Part of a small language model's weights.
Size: 10 layers, width 224, 2 heads of 64, MLP 640 PolyReLU, vocabulary 1289, 5.38M parameters.
Architecture: rotary positions, no biases in attention or MLP, local attention windows, skips across layers, capped logits.
Each number is 128 + 24 x the weight over its row's rms, rounded and kept within 0 to 255. Layers, rows and columns count from 0. Numbers have three digits each. The size before them is the row's rms in percent of the matrix's.

# layer 5 MLP down (transposed), 640x224, rms 0.116, rows 167-198, columns 0-223
102:138090147104133123118108137135111185161136168099122135148144118194113105146204121138122071076080133148129134143149132109141125158132147123129129126108113093145097147175163153142119084188129126131107150165109121116166142143117138089127095134124137097131129109154171128129135144115123127118146147126118141139162125156129149127131127115118101116147130133098156101044136127154110147122151127092098131142132132118121113140111100114129131140136082123148132193090140128128143098109092112113078147134146114135099130150127025133103143111158106155131128102144122125124159111136122133157189178114121147134115172103090128110127117130097125140119153119122134137106147135103144120135123
090:135149135136140173138119167105157101112110126106116152191092113108148129094134117137134145123130126127109097125107141103093105111159142129145140177122126163149103168107064080117117126143128106122123140123131121203135112109131116135114115117106108151105147124077138109122137156130122103102129135113114110136157089100138076107104134137129142137124142146134156131099132101187160120088105138138140127084171162114141122099124155110141123095109128149145104150142194140123107138126142058150131170112136160117112155166140162143076171122117159100150120103135173121102153120099115121110142127113147102104124115103125108195105105118094115153117154141140117101126129148161161091106157
099:057141153138156101109125136116105151164176130099123143127093143100172115147094139136164140131126204131106164145063124123134148117127111081121097145138126166099149138124159131151150126147145153110154118118143098155112170143128103159090143128102118100123125111166120127145157126110123132113096143125099117190135120119132121143165131096112128137152107100141136068125152127156097124148153097125119103130123145082119155151097149097160177146106116127144106118120135120153145115159116149143153132128130140062177138107114098111151084131122146115081142133136097090101115112126071091147110144135107108131143125136145105116138158138128147142142137066142109183133121147116133113143150
103:106142155123149139147096138119084139169106145124108129148126113112092120148046135112143106174099137120113107102125108119083150085132162100105104193159140143124127151113139109110113071106193118114096086131124156154082115138122117130152070120097103133088142113105100135147130124147128143148151140128156149148147110155129112121098081151149142155127137136132131119127142118162124153167140112132146161135174142077162109113110115170150122136136123124084133155118161119133185074095105103147174146120126107062120134151163136143137119145130120147121111145158122137116120141132113105164135143141115149140157161139085111142106107091118125134166156133126092117103116147126134152129137
090:120149081173136160090112124136142141159113153112127148106090107132122103117086111138098149153181081081129126151140130109140121103167141101119147135150105122135118159099134155148125147122148109120162125116137091129120140103109097129127133095102119127068136120128103145149127099112096147121099127134178117108144135132114124153128123130103110109135138114182153115170159115221187137125151126167106125133169113079151103107130126127114100102154146103124122146128111162128090164115105099130173142096161156137113153146132166129123089137135168110130151182132097092117142168139157117143099143119124090129158151137113097135167125124155134135125186148100116129153121110123104121160105
095:145144110144119147152123157109159156156103150120080101160090141106106138183099110096168080110142097125062131117096099074135144105112153117113148179103148107101087154140125110144150100142148109126168169124152113154095128140106115123124130142097139137070168101144125122172144103117167109108137115120124109118152157143130170131125092108144128086107144158151173123182151122171163118093141107080113105146140140105119119139155185128096134136086144118111131174133134102104107122149124120132137118132163125115129126136109127169129117103102126138136175130150106142125173108140144163149184150141140134114130106120114125130148141142145146099138177137104107115132111115144105143119098
106:132151129123144151091170107130114108168117111100148109131130091148119148137137109177145109191118123120122123122143101151107109124114132112120123136155121105096108112112114123142171167143125105130112106155105122132158186075117124148131119119129064079124112171156177099114131121153117118134127126117124152094125121084150114149139120097176130085139130059151110121143167086140074154155104134136140095103136116100132141094152127168115160143105106142165155165143114139142087143138103114134173158149111132124120175126111138169109111105105083144148120144123145154088166125125154136117150139123126132119128134123088116139110138123142085172117138119172115120183136092167131110121090
098:135120149119141109200132149154117103154125105136112102128130087131130104146145130148109110114102115084107147171169106141131158110132137127164106125112134104156134141165096136121139103137136130155122144151114101159143129116159098169138110113165089079120096161165157155149115144113071134123108121127140140158151147181156127136151122141125145125135125128146151085101137110113136101072124142160147142099110169114149165142107157141169113168130110122099109156087144109134166121148145163052095127123141138082144132127153082140160110150111145107165140116161090169096145125103132126173151146106134159108109147090130161136115123138106136114117141132126151170148151107103081126104110
102:140090135117138130136091129147124133137105085127171125138161125161144131132144096124069087086109117115147138137105113107169139146148143110154135144106160110141147155130133131122135112141148104126133105131140069169119146115147086145120093129149111097143126164127155147112100137158089110098091178146091142095151162120157103131106146097120162159117142133170102081092157158157114147146107114125125140126170107129146114088116121128124114093152106129128150082108128108176056146116132147141113106115162193133127148118078131101150096125108120142140086113084173143159141146159149155116135134116121141147121094161122142141149143150115129159125163086132161129109110141174126100099123
119:132139146138117140112102111078113109098111133135123111144126112095093146098099144200132154142130136160139128126089059139111115098102146105135171112155131134130175118101135124126120110144129150086125115150127138129080129102159098130127125129145107133109200156097078109130161132137115130121169121140132112169088164122124090154128133121129165121139119132114137112181123153136116110104082131134107098099131141128139134094167127104100069131120136113118117111158144127148135107159087154120172146085154131101135116083134113132103132096124163129134148157080112145115119104133130146165088079118122117170124096126140151132118142094135142146114077114129117070120094118180125154100111
108:094148137124155147113122116128161128158111100115143144163139170081117130152107127085109109161167162126115122133121133120071157121133150165101135167137130117109153156165122134153116128082126177142127113108110143155065099110090112151168123104181122139117101093119070134157119095122134103111115112137142119131162103164133142133147108129139122129131129098128119130120129100147104135092147102101132127142160132107119098152139148165118139141139137128146131106095143151110133083144159067123148137179139125112127133174142137140135051144146133153120088130190105118135142105120128140117072136151161092109141179116103109119157112156149107078151117139118129172113155111132133137147095
109:128144131139147141110153143134159177156083112105085142150097138161126140142151129105132131123139152141104121122123113115134166138068133124122073122117167109124135117140124082159178110138138159080141160119103118108121200142138122134133131128152114149124157142113164120107151117144123152200132155132150177102112106141081120133161139160123129113105125142127143133110105105109142149100065135085123167082155120126131104145094106152151164147092109118123153122169083098125092124127112116128106126146106156109108130096091140150117091103143101175166170124129110147146121141159120125111160124110106113122177168149131162140078134114103131122165116140120151118144127134167133089131130
113:118131124126130139123141101155111126148117118147127121138078142069136141125064111150114194201134119127128134110145142106140115145155131110116131120152114074128149129113111155118128115149125125129125106109140092113097146107106134130147092141129142108084118138123071113130140134100116129122133113137130120131114159122098119184143123101138099132130140108153131128191145137248138106121123134133136148122141110110164116108105124123111126129132151115134117195194139182118118110136105121140217107133127107131105135132166137120122114063140118122132137131139110141111125125126134116177057151115100121118144159136133126109138116126095119138141162124136148111124152142120130105142086
097:122130129124097127116113117121152153165141133126130113139141106110141091119166120130121128132108100160143091200140119110111171131157134120108114130129143076148128142112122128108190122124110070107114126114129072109122150149131097122116116143169121110094073098135125154130109124142198161066136100102155127143178131138176120176130104142139127144113141149142155124142091116118117126117084163136140154171135158122114110107144104125116143109117164113143145114145113091142168148188117145143116175140127119157154106148120055140082141120119126144137127114151146135117133116122136171112116132080163110091126122135104159123126120103124120133144127105087089148089175117121169119110133
095:149145095134093145145117153126139144090116105143137162125077116117102149178146118103081139140133163129132116155160103081148116170136090146135169093135135161121119079140171164123145115134120090096165117142158140156119112104112117098147105147156131148156117128118118150133063154108146105130117112116169148130138127135114136115114134104135167110100156099115123113143100119114138119114137084159146150135110131137099151158170116173127107142158116117131162116131112174137144117170128129111138131132151142176144123171129062172139130164131103144113115130155142144121130134169130138135124140154126135132123115094094158081172141121131045100152137125137108160154125123167161185135152
102:152130081103139148121115133149149141159118147097101114138096097155167128088179166118112106090178158165122136151089124147114152108105137148131116089135133129138144139114120156084132109127071141105119132092111078140145165115125125140135126116172115130130130151144144149159129131110088100124159089146101131102132142152125147115186114116137126098164149133154109126074114109116098130090111168155172150169094165104128113177141144120167079120122151155140142139139119136182178153122107115163102135091119137108106105151137105121134150110171139149158195103111118117124161148117137121118134149128135117116120143120136159122131095145136161133106116123097190136144125141106158106133112
105:129090117118156131103117122129135133144126093112129128112106099093111110125119095080153148137129103098103134115134131145143117151164095154101107103137134139167124145135112143139157129133122136111157129150144143140103116082104096092127082090138129126116066092106113114148129132118101095128096102119118100088127181107142136115155153148145162078100107122116144116142088123132126117102127126136135096139138127105097124128185124181196092102087099114150146109174127148133184107147167126104151113130119094131110150094123112130123120112096138213144142081129133134113121169108137113117138121143107176112084131101179134124139145086123139123146151120108117093175117110148147169132133
100:155132110122127157144122122150123109091132156100102115168119135159132107134134121117108112112134130115135090129102111112105142131109115142114125142107117051088100164110133166129130134138103139146104144098163104093141114143146151105131136123148107113117138120170144149144144107124165148124096105120103126122095118154131094147122068106108109180169124136089150115103156134095123184146135134164115132143086140159082153138117099096150152121164112144105083147135139129096142050161176147126088108071135083111144120126135091145156077120143099150128098151121145097142128160126120124140161179108116123137160121116121087127112101122137135152137099121105176119149157148107141162111094
105:140132161119167186090098127145161118160116144127100141122121121115158134155130113161126125129149131170088183139152132118095125147158114118127120137121126165133138110111125146122095128124194142156123132134122113099138131116155150140104108114139110153094133097109131106132090127125141123124086144153103119123081130188119145173155110188100128109121121106140149154128111128110140126122104144137124154096098130151128121128135133162154115156194126096160138131134100168074133105175135164129099171113111118104136173124117116156134141144162134109103174117143151107139140121153114148116114102124157124081093105145153127069176162152119125114120132110082159144129173085152116143183106
106:141090120179106099132113134104112132145124136108132124141058145188143132163161145109137133143110125125101115172146122115128133098088145110123104161184085087113159145130151120117152115115127146160115111131149164140177136113139101160093120133111131092139087128121195114135134132105184113093139113088122140141155164141103089138172146139142115115151145120126145108079113126163101129128145129175172175133058145105131123107129113116146085112136135124116142083094119171132120110094118101141073113144158153120136139122177100118156108141152155122101098104126124145139109125134128133126100125135113115124083192137124152121135114102125133118106117114115152102098121147121111133100129
095:118138133133134137071060120136085115154075108095105124160118097146138141126173095138123119122138097128155165114142124120114126122149093128133187102112139091160145124156137143144158150140158115147101127132123109116140157113076122113130114154145103150115145147116139122155173145130094104145126139136120114147100092140117115141144159151131136133118119167104093143122150139099111082114113097129111128078136150111122124129136095173160122127103137175122190120120106139109095087123147082131128131119097119144137117156110065104138084123143096177136103146165127165140109120125116199120129145201147140081118128123106141148180115142094153120139103123117143143113118160150110122127132
103:067134117115095153132145103148166139131105117074128086126127115098171120138127137133128124124104162142081136127126105116128151129120124116123064100123141116131152155135133188122100152174129143096162126121095139104134162086112104146097116124128168123109095128115138136176102108076104069129185129142165138103121128104125131137098112130168182141109160147133163107130109092126143139122118145115148098121159133096113132158112092151161108122089165163128116131150146102098125117109134104127118170099138133067145118120117101101135133145100083177154139176149122126134090119100122097118090129093126129126126126121136167164133144150154156095122145121148134143111150108134131082097128
100:107163113130155152140114167117135154133103143070110118096100171160102103118170161125096116094098129101143116122098173165137137107099110134117171110112160139128080158154138126184182106107132159111076154124120152141141132141115111109143159113100115131147070128132159142156114098174100117130124120092096124100155114136158132154141117111152132138154163116163128100095175167116129120132136115148175105130182144130087142119159125106151152120108125116104134142126102095112113124136117124127149128085094090145129114107130057144174126127116140087154116155130101167128133098139145129144150168140139133177122145105138140131136136132126117123070103083126139147118127124117116141120109
093:156112135174110075163104161118146151166091132120149144140118125144137104134118132106114124137124100163147108151107098117110143140135109129135187109135107144126155151154148106151158152121134137102107130146128135135129141096113087115176146127143125159157137140177127119180114105120107120117111135123094151117116140124153146189103107108132130103147106143152151143152089096098141114120120093096166141153112146139093121139135103163143127117148099159105138117129149109099151136140137154152127133135156101088179161114136070147148110119162099068100098128079111091118156156134089140146114149173123139084140123048128196125147102133145111078124109153161128140120119126129118148138129
095:082135124103117107112108111143143104151100120124131121119130160111156118143140136072148114131137156149175174172135147107123167148151138116125100102149109125181140172145144124167143138113130148130112118138147100134128172136117138129172103167175145121110148140144126142163108145113143148109096156118127144111142147115111145099174103107131134110102180158177110128140124098121105102136121114170127150147123114153160162143080129155116113114166133138143127133142103185110084111135148152136100139128180127165142167127123061147118154105119113175147150107100100184094118116124111121174108134129131107130119121169097135117145108129075109092168138104114129143116152151154173171127122
097:071115110066089153110155146120132151111112099121100160148095157101107166132111127130129142142166117052137118124161140114111143110170162159115128185146118105121142125125144107116152129113109134138156123111169144140110138117118165151140142149105124158161108135146121114168107167062123078125141128129156105134134107138145110136137090150145134133116158108128130151129148145127103124137167129122112119144139127102102120102146107146137106102123153136143143099124086114189130088106126105147132118074103135133100081152122113144143133104148122116155120137144148160116081109128097160147124175091186141091111106161119095111134082137138158122115093076126133081164133149155132120146153
095:064097159114163132093128142095163146130120108163110080171172163115153129156131144126120125136080136129113174140139125138114095132131102109152132146121137148094150113125182129128068148107114143146100129142114111176124080132137112092108151077140107131118112168144139138104142153098112088142129141089128151154129128154146143139153095113129134117136119143131158116108097096125147064116181124124143159125099100152094117174166159139139122121139136121137123143141130131081138132098109131079116111191123141110121101119135138139158156155111129113130160175124100177099137109162098149166126126122139159120156136121111161108162097141146146127134114094154100150120136096131175127104125
095:145148129108110132121100145116084143150133125156151114118119163090150145151122171149165122132106098195162143093116151092144102130141129138085127126142126142094137137144159120108123142140155115120126108142138144116128145125104121139192123150151189141169112138102110148152115138145118128149111128151153130123137159129141121175118088128161088136155097113132137100126142131098149154147171099099138102106142110123143140168152117128144147143114094171097104117140128145136116165104147160159123160137140125135120084151124066155117153103099109116110125132148100164140172161137121075101145179167107146123128153126111121118227094128121127129117154127139168100147152137085110149162127
093:113146147119127147079129139120145134129118105102095162134101108142122092118146149137092123120130106120126143130075114097188149169115085131132128115127149133126148147154157102164140130129163132136139129141155074124142143120125100113143126123153141110105102173155116117125099117117183103151098134145146138101123128127141164110121157134147091112135141112177193077148154187173140101155123125132164124156155122122113127148140123113097114138175121115086126131131105115136091150164110085124093157147145169132142164079120143130169150123131159103141121078107097119125140143166167104116147128104127096162095146108146131105176153134159102147118178126106129154091132085144132105155152
089:118131149094093118098153113131107090121157110137118123132121169094164118163098097093148133170122109153141139081157161141144135098124114165152117146136123125170065108121146166130130164121074152150112125138127143123119108166101123101138119089181131157117130111148089112170134127091169084144136128127134130089118118144154143120126095082138164126138142101124153117151105092222122146120138107139136142109179128112135153151121121155114101089135140112141120140150102145159119158073120114095187122150135155115126131146158129150121142093165104161140121129145112166104148152132135134125089148121154145121119163136109115091151132125117154126099067122133114098153110133130126152118119
098:140127124123136113114101163122171171122130134112131123124172139162116142119140118099112113125142156110131126127096125102136158142158079104135126146125140078141141146149106165129132127158114134131075126126137132091121109161116151103202105119138130117156152154135135119155143097103162146124145119170120124107130141111156126152142145095145090111146174135149155130133131151108130136175137140074109148156123090096131115080140114137082140096173073151156150159101128105139123132112115121161111110115082110102116155139114054171151105129120103134092116137110132117092195134144105130131150154078090143111103118068107109159093122119103115112111141104143143074146126128157143115146132
091:102150193099183074160142120101146117104124128146121146130094147106125134108133119089134121117143119093107100134112124162127105111110143173157135095128104130114077121089154109127161158169154110105136117123142082154132171086158146119137136135180152160123110132142131133118095138129144194120107155067068121123115086085116151102130087130174110125121121088167152098121125096107123121119155117174107134129181170123138138092098115146143107136093145127137136114135125119156142104129133139113137163110183117138146135109123070111118132109137127149102135121132113125131138149093131133108140126116116074134163141138096081154146123149128128104159136094108126148142109123109115099123136
# layer 5 MLP up, 640x224, rms 0.125, rows 168-198, columns 0-223
087:137101106136135110170078093110117149081144156159104171135103112072100135096102119164137124108142118104123134103157170136134131110138141125153140127122099159153129134148111121142070099144133098168100088117133129128126091110115128107094099107139109122103137150093139146131129139132138100091151142098144095162142105134131117087101117151124105116160126117121091144132109160110129137098138111116148125122148199100137127133106095125089101128104151097133168127109118121135166157152162117145150156115145129137148140165141135090118114119077139113107171134143149073071132134130097090119098095110136103113164137086117103113069148105155154124152104139154110140106165136116168169103140
107:108089130086130141097156101134132163071106152150113148156093133105156097132109130128129176120191129134145115128121163104113112142155132124110137111107153136155117079146120142150096100108120167109129176138149138090143144114120120126146141158065122146088137097113117115124110156097158159123106147158138127111169095133124180138136162126156143136143145112105105136110110184146155122153143148124164134174163158104148077117104138089159118168127106141157159130133121151083100141133131120107147162159136106126111104146082151132094114138154100136128073120124149095146137121097146114149117139090115143138117087112112101113107128136113099092110088135124129109078165116142143149151157
089:134086159109138074146121112144126136137202108165142082126099142110101133098108094115151127132134132126123122120136142102120122112180140140111128142132115114142120110116105139150082145145134147161073136130120150152122144112099111106146112149145130169108157083158122159137121121171120140119161125107146145133117156118091132108109087121098108159183111073087103137121106149122074107130127137173134139155169133108150175119077118151110117106155169125145169122116134111145151104145136130176115128136119150120160137140094157065143105166149115120102129149142125086070149167098110116121117124106114120133140139143107125086107120123131097142167096100126135132098171126150156149111157
083:110124114111154158132092114136133156122092130117144140104111139134064170126116143086118133152119140085158133140122130105171074142119098146156131131119142132124113144096065140133147136140129212138129093090137117130179135145093125147127130127093169144129135096094156117112165083093111143133177133124129110101125140166122086101155145117104126127156141134141079167143145147155132143148162092093107133058153155072122168113140131123116139110113120138103122096118135159110133112103131112143176094134122160190133142122088127103156084114135122138115143106124127128133127128125143098128120080127094156120125137121089087135118125155140150097165157137142150132128154144103125106107125
091:165142158152110114117135117146118153134127130159112126119172152117143109104154126166070148136095139117154175153115113154112110111142095124144168099123146152166134080121135156111060175134150119127090173119139113075119144134128095093166144132192113146138102129148109132126123147107139169125108134151156106129139140129122128119133131166142156161118112125106117154122147119123183102172135130119069150123088114145117104102107118126122111127147141120129116135090138070102132138146117141117113092087116114122118076126125180089097102164079112142153130122088142150153115113146108156101123073141113108121123143106128131109137166115131136137115057110145119116100146105138143141147094
108:127109111092147123086143136108128099112100125135112108161159112155150102082144143160124119122095166150102124093095107154123076115157136102144145130154102107114140118088099148139118145147116115101144156151121119134142136103136157094096155108139138140134144137088129162163174131154120118127156168168102136177118166073120139127077186132146153118122108137102145117104119148138123130091093151132131135131133099155103122105124124100100091104110151120113102113124173131126142125116163162116154166123117152133117056148116183129117152157086128134137150163099140129082145103150143117134131108129122104179089141131126137125114130080122120170145095154156114100100110109110185103140103
104:136156067126125112138170130144116059126119079155125157121125167101103154099103135144131137132125119092171084131119101112149067127173116125147129118171141123104131119127098157116136142109133097124159108124120143133160134147137139149148153099086099118105113139123134125119149129131133136138100119125080076129063141145154135111143101129113109137087115131154128122100127116083121138129140131139146115059097116146146116152146138118093083126126096125164106130111173153149128143100124145160155096100112143135136085106179103123135110180126151080129115133157149105099159143106168076147180118128149152149152148122103130118106106123165159148140121136113128128092161109126133097108094
093:170117158104132087079161115136118106070129146114166129126149128144123133105164110160136122099159123146113127077110139122136136126127149116090157150105105150110143130112142109057135092162125123132163129106137131138172112165107170062177152111115122144179155118107152157126119166122124112136102143150124129156152160098139132146124187141110180128104070183117130134113150135144167138092118123127106123158116111148124103121142106093143161103175200153126133130128150110118115134106134138108118131127136132124119102131125167090088146079132163143120147137136130139121111120123112141133138145134115111148105121108163131148123166073137142114110155124116109114090073146103140125108117
101:139097121139161116106135126094144145139108074111127117129107080116164145083148140162079151130108162130141138154123130158135085132149118181123110105145139129115156099116179125161136122154147153116110124138137146141135131086160092109125139073124158102116144140101153125144131125146055138132141108115128102176099134113095103090081149136132162094142116142101128127111106163132145125127080120110115125117139115113147159098135102156143100111087157141091141156131114133135133118136107149138124204169098133122131129137132137122174139139157137128123126111149145123127108093114157112084114115203115163183096163151135116141112136110162090150128133118124118141082134105126093085126152
104:127136136128136138167153130124127118059114152117150112099111146137102139089117099094128118125112153142145115140097130187101147115121133102190104151086133120150132098129106124110123142148121122134074135136118153129109089132161126137136137135138142148134151078150128142144142095173123131125162160146146156096132122089133124144109153195121092169132134170099122123138144141132098113106096170148090109107131159103116171147118162145148145145074117121154097080123156110149148136171141108134166126123125124121118127110106122141122138135105133161130137138174181160158122091106141145112173101087151082142114141132105140115120113179153141177118118120144122108118065140116179130140106
102:145093104103122145134135127099114116144113090137123115130105092099118152126159158137133148142095146128144091110115125124136138130168155130111119121180126137091178084144091102116132138151126126104115132147147145113134133108141172151096116126175108130128099159095128091145105125143089145089126169086128137156158139105122105133144162117129138151133112133164109095129129143102092126163121123126093140153162089179123122109106128132133095118133121134123116138120164138125087114161139132179150164154167154118169144153114147100160111113128104082135135127162116108078107169140095148147088071136094113158102133136151168137151151124137148155096112094095160180095160145099145117176088
096:123134117102132122109185070151121080105129150091095184127114131105126115090118124130153150133137098117138121136109125120171104135113072130148106114137113156154090135123075160097157125135123122137184120131123127146090138121109148132080125110135100103134105112135177119107128132088133109151145106112090126118109124148096115101117138150136140090162109113160101155160139088161123127095120134132138148100132140124081133144191087098138160140105107101129145102141140147123109124104055109119131164139142122125121141086138165121141110154127161140160124131158135143120167142104140133158134108133142117116112158119148111116155093158096157171098148153173146168165099099080124094122120
101:142183153115103100142146080119131157093133135130136149120120112130134104134163128164154122142113128155079174115136128106104150119164137118137123139074094156143123110168114131093105141142088149141185091109122124122128115139117162110117128127124138169132167171158130134145135120092155166107115128145091129184122119171117109132139138110119150128135089142142123182163101058123191155125117132134155125100136114162129145114167131116117158127138141156124113107157137072086117143130115137101117144137076155124122135109108117098092139067127112110132112095100060121158131134121098139096111101131122146126106138101143114122146153121185115162107111133140155121156153138136166132127103
098:112113156144109139114162152097125078090143110106161096127106141141128125144139124115114092121073141117158122160132106165160160142128089119128115119104146121152124127149155142150169113147123160130108142133126078138120072117105125102119148138132130174135165116137118191121090144127120181133134132122164144121094142062100171113129137154144111139117135133104076127136130061122162134152130100144096106112144162108084114114109115127149117107147107147054131120126132132130128123113135130160128137158179130180117113150109110154108109104116103190093127120097152113150134135120139159119144189102164113139140105149125153137147128104149145108106099137097128092130129111127185125134140
099:138112162160150114131101119154150148164101112112097126147103142132143159152124103180120128118153097120116115158197136112112084102104147152113137096101133145181140140151121090120147147072099147148116146109139128097120131145120152171135107142153114170106124098116131126130113139117115115112117093132108124147126094156147104115118101077129102132153140105093074134096088093116119166130170097121147114106130177136161125123126122124137132149139122131149163157096112120083094112108149124178129124110095115099094148101076098134127105098167106126121109121096155142116131075121119135084105164091106090119135155117105126126148136128149098139161094145100143140164145181129153110130166
104:092129136064104117138101111160130153126159136143123149154146086178114114118099108114111117112142107124134173167148147116105123158140146125128143093120148141136123087123111139167103090120113146108121117096070146104115135144152136082134150106148121189110143133099111120134135120132129152169106177166146095146156111124101153144167152137148119108126123117136116125168084106145150141148158117165126159133159103141126093059114143136091105189131161141122126112106139137103104137138117144091092142124118091112121127114080144120115122138079098190120175111101145140112122106120119150136140123166102129180130095111122152131150123074110107130153110134114111114118115162141147148156086
095:140159097122133135057112139140177124141120145124139116090110079158096112149183118136120126161211126130145117122144177118138149148133079153146147117127133136097132094074162105128107137119149141152142162114126116118156129136123156123105151188125114125127144125117118153122109114127169136090119138130143073113155149100133106137145148152120118112164124191163119123110139165121127155079143102146141106172111120152128109148143137122165121136141146114101079147168101119104157130109149167122117171131098099116175112146141153139105112166140110121116157162092139111153135109134173113163129095130137121105108071167109149110124096137136134102112134170137150144126125137117135157119124
113:111152116132142124103124107131151076119109115157114120150136091119123073112175129147190097091113115156101113155090176154127137173154098116134135136153124187103146094156126127134114153106156150172187135121081132120145101126070115122141157172124097132132143116103107125162103099112162122109114128156131160144147103114149173141112151153120124124108137091149111116172137141121162106120126145155069146137128141136140154123091114077128066110147162165140149135097135147179138102133139145114132084087132099138144170093133152096136109145157136121118114104134162123124158153127139140127137105144125084111113113128150164150124167115141145148134125118101139122098100140122146105145120
102:135149106117107102136174136115133118113187132134124123130163109142147139120088106150138125146071145108109191154129163104115141121109144151159120154139150100109124150146166154138118096113106150165135117159137137150096086149147101134094149110134085108142142158096091101106126104093122131114128124143087171121139121156110133161097142143105130115175147117127092128156094109135122168131110069148142135113104168155125112140139125114081120132141150104121140093136108102107154140142116195129115111161072147151128128093127108078118156094159151134132150117147103117202115084139141145113119131131140114151084158119125151138109123105154127104128106136127146139164149155120091126070116
098:103149144116129134068158105157158128137082115109168132109117150131096127132050110117116119136153103082132139143149103136108146146136138094124132107132161112142138114135116141149126111154105145088136159131139167111162138118183148135149149154139163174114128090114123119144129154108109157122099093144128094121068132116158093140139190160135101116141099145064119116121151130128098148150098123162105096116129173117149137124159122166128106161103116078128086121116114157142112148111143105132148084154133113143087134078119108129110134165118118117130155140114148122153118104109112107126167140134131142160141129120139074102131136155160176135106138118111147078102097125150124136151078
105:110128154093111111125098096098137158144085140147106103152160103152161132142111149111129152128147122141119124160145156129133123101145151131113092114137139131110159079100107112136112129150079130143142102157114152092163142164122137113080104150133127159124145145089119089142113128114103157083194113124133153119163119163122143140132130108092158175155138129106113162119116103095134134096165096108153101127150107170186083119137156101098119181108167146164151136123129103084104128124147166135114139119114150103113123145141134124115156118144110142125111158126080102114107173126137157080112151110163142143100113093130138132154121143190125101121086129102141133127166170150126092114107
104:110150138156151109116128102132141122115128098132097155125117137133109094130164185171153106154087114100126109093176185150100136163152126119149115125099146113102082107212133114147140143138154118118086110134099131137121100116105124071102113121115131126182098131146139139128129109137122100131159124142098169157149123107156157122081107136114116151088163119139140132147115111068135163115130120114088164154169110118101078163110138085123135124125110111100146143084143102156155117140155113158129126120140102125132105097130128114122123106124175083117109137102098141113106126114139114100158121149121107124164165109159118130128136167130170099091110108113110143146113125089119103102088
103:102115101139125090136148149081113104152097120143141169115113156116103118139135089082145142153104083142157158110122093149128121121139094185122131092126098116149150116151133157113109176145139103145082156130151104102085147083125095136135144107135128142139113085116162130130127119156083138153164136095122118129132130102151070125119144122129102113191097134122121133111118125124089117116110096092088131140089141125157108093146157160128144150128120105097133166100099129116113155100172107176149111136141112136133141063092132105120155081156107130134110123086133123112109110142138148153120129103135103125094097068124130152148108125137169166119139157119118098096098142158158126125114
099:119095143175138127112106103118127118136120122151204139107102158120094128150131171120143116081154149091148130137141145158163101145154142140143115143156123165128113157118090087154106121128138112114155121143129125108138121139131175136118096142147138141144147084139146106071147150112199136132096128126152103145096140134137151099123128138152133129093134145149100126096124127080118114158115108169115099162135114181114117164104146116131095148139141040161134159130138170166086128156117168123105126158147159155157138114175109134140134148138113121174149148158132106123139122100132120122134146154104133135126137113105108083142165150163135128154126137124142123127142156122104181093076
098:111164113077111132085136149121167123126116152139129126131128125151108145108175104172136114134102165076111152133115115093087153120116085123105115105167143122143097121148123125132139116158125141110178159144106144097162122120138124104125120131105122108127134135145155086112143149096116112170140161116139151118123168109128082186145142165111101169118143120133123145152117123157136142192128083097104155162129121116127138137120119148113127135133192121089114126137171129137120117161171144155104136108173092191097088088067154071133119115094130124142116085134124109145076137149129133133156135136142135111133127105115101135100134116163136135186141145125171127122107133137154116135138
100:082163141144111127090133152110137075148102099140133127136139149119084125138126105131119092132150114062112102151110163171120140109104126114140126137129148113114153095127142106129101115114136140127114120114129164130128120109172130124163123159145111162110109109098089150128096078139102091134079124146118150118137098162152129172135151114110153122137147123155106119120134093116185116138161137140163103150133126118116061103117160114109099163145183118144136103096105149148143140139085114084144120157118090122090083106077182167115107149092167155106096137115129115136128109177127136151125116136113159154142098154112114118128121151159126095147090127121112144113094103117182125109106
099:089120120160135080162126123099150110118178156140104099144114100085145172122126132131119112152150098106141124136130111114161126144115141112143127118142104147139154126104090148120106115105082150152169139098151078111103170151115150114105114178114152124159136102101179128131106154136141114099157114122136109130113151071113131112132158089137112124143107117141107095148155101103127175077146148133162106092118173149118168081118085120106087150138110090115186137126105090129135160132108153132147178137143136120139116076106119115154144097161125174145106146129117131147163093141113099156138144124117122167152177103143159127142125138097108111165132135123114148147135170118150142141133
102:148093145111140129133092144106109143151127121182162108087163147135126134149140153142112117128106110164123147146145133098104145109138102123106118127133143106163119115134158110102130162152122164121142174152111090077152082113095098125172133146129114180097151118090121142156131139134167144129104116156155116154136128101149120152174139122136125107099178129174135155139137128118147119167145150110129145128148156132159148136136095134113061127149187124135128052131139119117148139126149096121110100165123120160108094092124155169156141135107133119129080103103117147144129138135147108106123111173114175107106127130129140116127135101134153163136091166106184097104160093092143084132138
085:124165126095099093151146114124122112105170154178131114132156127121122128118094125116134128118178103124158157079110139096137103148146115146135132099089111151137097088114128130102121098129093110110123122128117101122107104141093149094099161148153117154154099149146103138138099142131117168157128102086157138152152110116161145143079137151137104129153119101111127159132098120129159165117156106156149146104161107183105160134106158118104151135133087142125157152114171108062117150111107191148124124130143151133096060146151137121127138150115122151129159158096118166130164139101144110125111131163127124109143127088151152140104100073136128136125074153096078126152140121146105116155121
106:128174129161123117141167111146170139140086115083168136089178129107139142120143135132124117137150089153122158129131117105109142131154102134119161095117153124117083127156133120077147132125133150096124111128150126125128107159148126167124131070142130117147117130156157144120125140049095146167092134118122129143100116123130079154072122184132135107114084134090124138098078151085111147150101103080135092152132114118132139111170137133112147114173130115146127164133116143135114130152162097131110126125164091128130139125109115142146151171159133143108084111143112152110089148141108158125134138184148131106097109131140122122128076113146126144138153137178184101136099126106134141161120
097:121115165103170146095168135121135141136140113089136129089124117148131082156195143090108107139126150127096128125131148123132170146124093128142145129133163133157151114098165077153140091187142168088130164155132122109126133127125144130126128114136177177115124109138147145133107148108181145134103141137104108124076116122113131103124134094135152143124131121117080141146123091102117144099135120122132102172171111120123099133074132119177160106148131135143119134121132127111148103098138136083064123138103125132112126143121140184100140113156098141113146115130141136177130160149151079122144098170133126129113121135180098121147161134109105079124110129095181155101137106121103159122107